Weights of a small GPT-style language model, trained from scratch on English Wikipedia.
Training: 581M tokens, 4435 steps.
Each number is 500 + 25 x the weight over its row's rms, rounded and kept within 0 to 999. Layers, rows and columns count from 0. Numbers have three digits each. The size before them is the row's rms in percent of the matrix's.

# up: layer 10 MLP up, 768x192, rms 0.0683, rows 393-414, columns 0-95
# down: layer 10 MLP down (transposed), 768x192, rms 0.0677, rows 393-413, columns 0-95
# gate: layer 10 MLP gate, 768x192, rms 0.0774, rows 394-414, columns 0-95
up393 093:529460517457501497490471545533481496533490514500515534503504517509475510472509511468514471515507514491549477513498525510518513442491480459510491512532506550482497511476536492472515543485489490463487527500490492522492498503499500483494536459497501493453539529508502507529435435501528475510
down393 096:473477472504466511507505505520467498508462498472528481467491497516520518488510483510431512511498486534476522535489406491520475536486487528500471501500525494470496516509523524514487522479457512483489495438503545492516491496472514497498496500530488510525444481494465473516517532499484465507
gate394 097:516476455515483468475526522508449512489530485499500526480474544504489475455535479503496487512493496485507489496531464514497529470500512492528519488512532546497488527504537484486500481481507519570507491451521547496512499487483503513501468451447457467481542515524495512475462489485461520473
up394 101:455539504462502503538495494538502491507472461465491500517532478497497531489530525479513496509485467502511514506514515462442485465547512472493540501486517485520508492523466477454519501518552528503510510484500504486495484514512461507510476520523525527494498538479494498517546482479483489475
down394 102:515490530513545482477498523498508510487537453531486485523494481527458469522498488470505471531536492519516534526504579508472532461502469505490524488495477503518514544471517455475498490573524480484531541489497455493465515495505502490457511508518476461532508545482508470493484500513517528497
gate395 091:484546527457466490481522443514519491535524475489512459474508483485529469496460530508501539529467508521497522503480493498498505525507512534453514496495485505512493509504483525496520483500527530484495450453522502506486531459488483516512484492480561496504471555489477492485485541508485517461
up395 101:494514468509579494514484452479538477536472512479517497509499505488517509523535500501506489494473487498538552501460477467511525514469539527474493501538526507462518479528522463504463514492513522506498495476515488507520518487494476523478499494492501502530466501531503485500518477521508457494
down395 102:531521455516527528526506532500481521495502517500498487499487466488498517477488498481511517433525578494550468503570512458502520471476483504502496495492493565520493486530500542553469509479479533484525476471468553480504488468477475546495460470461513490512530521450531518497503498516508464510
gate396 106:503512526490490505478512498488500546494430544476495498514501457471494534507490487482542466531550511494547497484469494499503541470486526478520512531487502486505503507517505516480480537528475460512531487512507484518531487500502517465511491507502472503495558520494524520467510570514509520517
up396 106:483539508472461478514477488560455464539496484517497503490523465537495487501440521469476513453492533511476479489527507567475511494549466494505500489516496493495502537505502531508480481529512476477502541478483485497489493492514498494486510515536486506500468513448527484491484496519496485517
down396 103:498515433493449510527492501474489473460531510498515510477501488464493467451467514497530520480496534513496474490547539525528459551539484462478530503545484532514506517506475471519538476479521522495485480450533544484533447477476531518477509483538522491543486502482501492486495478484529475483
gate397 096:518481485478494519510517520481502497511510496518537529501515478485476520499461500510521526483499469486512494478510509515481545479504516469517494503495485534473473518515551497491513468516532514508475484526486514484474524516458487445518460546461475461465510542519504499509513477509470472502
up397 092:528479509511517530502490487477506492533484525518517486490513498483520511495461491494471464527486474465533479549469526489514511483506485486535504517456496495459538519501452512489499509507498503522520511493517476546512508505530502519517489505522523489502545495477448559507502558490513491496
down397 098:504495525486502544489527497488520529478471517524505493473467528496524523502519502531516564486537494558541505481481515492460531529521526493479492512528455499511517506502523542508514502498526556492478511502486486447511520526470481554530471476520499528547502523474471524513520523520508529457
gate398 101:517485483500502547529444549529474509528422474477483524507523489501522532492515525477514501495484514482508508480520506472520474554490481469511486497508516477484510494501485462482521500502541468530536473488522513487511535550492485479485496505511508516483528575526498469512528483519530491515
up398 099:447515503519489468487464485480522523543501508541504493478498503497528508494457502532474521472480521496557486525526500483455465493496507516476472517528514491505510518479490504487531489510493498554503473511487559462502483523462472504505480496477451549460520492491479501530503507504534551522
down398 098:503488497505474464493495491536511491513477524449505517526526530518491468513452528486538491519526453492497509483491490524531481489528500526465482527536510476553523520531511525522545484512493531508516536487543445513461520496502457512528455505494525526468469478479521478524470454511497534516
gate399 104:494454502516511519566452515503479532500512476550469524481488531528514522479549501507494465560469458525490507519523507472478498518492463456506486514518524503480481533483490485511490502489469488529517514515501548498513472521494517523508447482532502521516563555526481469483513538536500511466
up399 100:483459469505515482484484494528495484463504518512495469459489518519496485471509513485489518508560470511516458479479489497484476459526439510540517517512505541495517469495511530525535507527476462507502496524460485504492461516505492474490497517516505528506509473495553483481488513477503473503
down399 104:510516466492491499530484523536481488498495519476491497510442508487493488475479497471453442497509503471493482455518481545562475560499475512501486479514486527503529516518477500500523513463514530474499533482542518516498507488490482494500528537511475470532474494537502530479464541466521482517
gate400 097:499506515498517527465538445501472510538429503542459513545499513474497521524470513505467480491453495517486471499482502502503491546521482505530480522469500493535499550471481527503510463517466474475505486483497484489529523506499494539529492531460476509501490537530472516501526525496537507520
up400 109:479541474469476500489517531512459472526505517518541523484522517485473486500489506526524503526498503504495503477534469473514494478512512500468507522510523468460487481477535520427505464507523511542448492480530464530528529522481518505482469499461525460518508480516494509535496498510545459502
down400 108:505482482518467500478503485481499487496505524519480465473523493502501486536479507517552518475510512448489487522522536472468478517514455453498522476504515519483503479484484537497498519465490500526545492510466551508491510526529503532513491480517460549524494501492509528531526547472526474482
gate401 098:494529504486523499499510499497460520457511482514501526572495500508491486496521530493487520492506495520512501509480507526499427515497477476505506489505526455503517486520490515509494490482488511484554521462517502505494497495492541494522478440523509561509561528533510482468539519518467498504
up401 097:523454470481485538566508471495466462454517529512511518511495530512455489477505508441493479535501462557491510491486458492504490475484508530504507503537524518541465527472486524463501486481512539498501500509501491526471474524502508468490500494460484519545486508501466482502530526479468508467
down401 084:511511498500566476539552513528503506461536453488493429487494450498481508488499511495496475481504518493522520512536506488434545511528501501524527473459521512507475469477517495478441480437547468529468498494512497487506492502501508492521483469507483500457487480454493510466494563502517493544
gate402 088:491503487483531564474464511536498500480452498491512486486502467523513487493543510485483474510510488505482492496546532528482487489564484451486518496484493490478498459528460469487508506472502460486500514478532514505477517506513504522487512481494531460501504526496541448513536509497456506506
up402 094:466448519549493490516518494519485491497501487541478482494497546482508526499509515424503502520453521482552497524516491549514505511508481504487505500500475462486519506501519493491533499496484520510473480480476503486526521515491434482484495522546512521503516503534468532493515505526518459524
down402 097:553511527504502495485512499478492512504496464527495458530532472511471534486526529511499446534495485485502495503486495542502526493501538435523481499487487510459537481482479535486485482485532471466506509495483553519485530530523523521471464542456481477533480534447506491491505528512526503525
gate403 092:480488489509504494458519534455529508548504504489518471495498508544441509452464496449506458524563517493511473512471473508476495465511543506488510508466492511535521468485495466501486490561508462531525488460557541522480486487495510459543489499503491496500553524484527504536493515511503497486
up403 101:517532500506484535520470518511503466476539514488497547478468494466514519536472509527506527479471486508470489478505524460511563513484478515499491461495493490544498503524506468504480496503506489532450484534497463479502484484521472506500510515523504515480408486489506462496517502459483480514
down403 099:509531503485470485487497545471469479467485537506473510512503474512518516489522505494524514489494470526513474512485450494499488523455518543489494496504552496464499516486524489461527438533468484518487468510504551476465522493506520521495529508498529503514487429531511461499510473522460467508
gate404 110:546484500499515509495521482464536534451517485480514526537493545496431499486512474511531466444494467516488504442440508533466533509499501493520491493468508489446468462444497504500473487508484456463500504511511516564501508527498497502493473523503526496490496526515518526517521494520513493494
up404 104:491493481495463498498529501465483517479516528587505533495529458442498518515517498558501512449487501463524512481508540514493484495483488517528498490528473507420486503459468538485526501550530492532483482495516488528472514504504530495461499464525456485527485496502466480518508520516512487504
down404 103:509495511496481527496471531499479479470510518501513463487491540481459522506434482506500500495490487462453490532495482507476505500457470482493502456454550498508491460477506514494476527468489512477468499524499488536521495461507477502477523487526525464531461517476518511500504431483458475514
gate405 099:526498471466499500495529509490491495461511501492470517520498449468437496520536509515503506518523486510476515477436505505488503542487504487513512499459501441455517540499501470489503535462526504485512517518511555515547544499498533522540549496510488504540530483524497543464512465543479493548
up405 101:526496481519527477504528442458495529465525491466500492484516492535466432476510502527500528567531495472487513480508506518516532489464538509478492523552417506523433506480531497492496469504478496478490470516503488490490452523493473518511473488485506525469499494491488466534493502495485515470
down405 103:468474493513517507498513488490479496530504455513460502502457522452528510500500498482516465527513488523521494495523548522524516483537527506482487501444543508529528478468488481486510467512519505484501528497530529506527490511467483527504451468476500537467487476494528485544479520499505479530
gate406 097:517525463486464456500489478529511523482522478518502504500552502533513479480497517526502526533473496514486471481479537454498528544505529483501498506492499504514500486530474488499510494500459487496494499498494545483483486492507526561507462486518510497522503477502529491479463469522498521531
up406 095:485515516488487497481464508494476477502524508441528534501512478491449475470522495506499517484507472481474515485525479457515465515511521510517500508561557508509501475520476466534516481505520500484483492522496468506507506523505486472458539520507499453496510509511517536493501508472492496515
down406 100:474509471482490474478529462522497518512483503485503524525504482525478497502455557511524529525449525518501498494464526507497466456518500465469523546470513503481491531509551528517491510498536526505470494511493573556506529481527514476498449478523512483477481507495468478486519510470523489523
gate407 103:478491516545499490488537501507466520510502504498514520517541520488474501558532487524521505511525512444476467506569521487528493517511505487479493510478504527479487497502553512464472489503469500486461442503462498477509509554518498481529525507518456510472513515499563446526515507508484540508
up407 096:479473497518529501461512491505466478463501500477520469516488495518497479443560506494534485495509463461508524527482473462500507512504551468540510492509506529437548559485493496504515468502527509513502509492500490497510470491490507513459510520502525489533524494503512535532506478452493476473
down407 097:527513483489496512507519479491516520514476482564506505498469480495536460477525509454490474501533460504471508502470495503501551536455501509496477485493523521485530523489477459532520472515493493552563495529499529540537462488471503506499544516480486505469497528496538489499508472495507448478
gate408 105:507439456486505506522505519499507501467470499486529502535511562492492514525522490479506525540545524517533497516487467517502516493467452486499523529515539482493509496529482499497485507489474459511523463496478472485525502487470543533488488467533503476500476510506514479531489525489463476533
up408 096:533522451516484511478536463514516497496496481496498537545511519515470529546479519518523464521510511525504483478472532486483503472493553503499483500475497520450489521489498481457476495500581485433520505493519459491518455505491491496522518442496483533518501516507525493445512523530486516512
down408 103:491467477458487479480505542522464542491512489493492491561477511506515480520565511521498481505532492442477510557484507503445509471532493458536503520512478517502548476497454492504496503531466470491485516469497512492539536514496477520511537507539513476536495522516547497530514498563491515537
gate409 104:495452556471504580489497448463504524506528543515466473522493520535500555497482507457540500506507460529521500490497532507539519444488498506474497500484513512499478494545490512464504518515527514472489505457502462501511518505510496490514502493481473514523491493491495489488505468528481494509
up409 107:496548542488479527491462494495495501472519500500475453472512439534488508473512497448517506518490486506490525506519524495492469514482499497536481515483489463527463536492497515513475526512508449504483493447544496493513478493518517469481500473511499541513516492498520447525489504538468481521
down409 112:487504482515518496467480494499443514498480509438510505533537515496524513460478481477485468519524505514476455534500445564476501506548534494479545516504487513498520558505460536486476554515539515539488492489509530520499507476536493436508479462534487485486521511519500507511462479485531527472
gate410 112:501501500522524532490543511492511533482466502476480505533495510522498521527548519482473488529530503480527449487476500519485464465484540518530510500493507500512493464512471456510435522497500493506465480473514513517516504530494525483486472468511484489543490559516517478519528522510456543514
up410 113:441490498489499504478536511484525476543514446537498491528506512479490472517478515499457468453500520510508489503499525513533478542496491466460528496553480452550527518460562527523519498526446508457491512493532500484545517456517516494505474480469526490494493481516470478520500453522518520518
down410 110:522516497484503466519503526521505523510469527465554524504537491482495447481497477497513478511489552558511523434520479490561448501459496479476515515515503526482484464483516529528513485521446518485475536482528555486521517485508474519471507467442547505523431489509493509486489532535522532527
gate411 096:504529509495476523466530500506497502526535491532485505542475473474509515501511498499559480499475520505469492507490501504523507485504492486433480519536500516499536505486514558487528495486497497484493472506496503493506530453516553526505497502492483490469481509470456524482543469457475498522
up411 095:550483475543538490487510475508472522473475549503525531485516519533442497450460480518508481513484483486486488491520495464529511489475500540547517460506471464529504511503499484532531511516511498519467509477487527498422501516503473481485466480477518503534482512501512516458461484527483490502
down411 093:503456483511499506524504477493515501483504500471488454525459499501466463499512535495518461536505505541478472523485483489534469443476538494477526502467525488537495525493496500470537528495527435466499489466542464501538489501469468521500464523490515497495501503496492548514501549487535529538
gate412 104:490493530459480485474512523539501476487532474507492482521495482498512504489461521498559512491497492500523494511488534505520486473548527487454493498493489535500514491507488463540478479541464501426506503505474454497506525492508484521493501508449479495502451474473492517477546512495511516478
up412 115:523489551535503463474490518519535538516497487505485476542520463448533496521470514518513518489515516475529515476479549509506471513523548486507519467512472516482477534531544473490520479470522517496554479541511524528487496496479488465530462458494475480486519530527545508511506503492519484504
down412 113:461499525512570446475525490509500514525539484520467469469486506501486543476533480500441492509481550445479524510495521497477526504508509526497503504476522513516503506485453477494488502483530491522525510502526491482474468547517482480485473565461519465490526481491555512481470499513507515505
gate413 092:509481524510485507485521509562544488507476478502482477508481474487494532502469494528492487501518470509513525542501503493522430489518554450533519524515488514481492504486444456472531559533517502483513514525485500478497484517518542497475509480503478481501543489494454521454510497445485518501
up413 099:512507501492531490496521484492533510476508520491491553498490500534496506493526516508498544447506478453528475451461507568514499493495474511513511493540481534447500502517487487541516486508510495458479443525451499513474509510489487516525487520485501529527515494482528514463464485503525510518
down413 102:502515467486520497512500502515508526517516485475510497505466486491505520488505486537444531521473527505514522492474396484526461502495509462520488516475548475496491490486479510476467522488489461467470499497463506516505535522501530561534516519506551522523457491473516530499499512534513522491
gate414 111:475487493484511552473511538481490538476514508509482502505513508510496526518507496533554487497494458497533549497535512541459467509493503484546507499471489497498553483500522473488512512517498480491484456477506538491474577493498505518515506512458511548527486532525488492510545466520439526494
up414 104:523531483522510477495454502533487504511499530471530531507506519468492471474520523521471481472493527490492527439497484469481525506501484534485514530497499562523477482530474490549468432483516490465543541520522507526509453490489505524487507523483536483523487497516510525516489529536487492497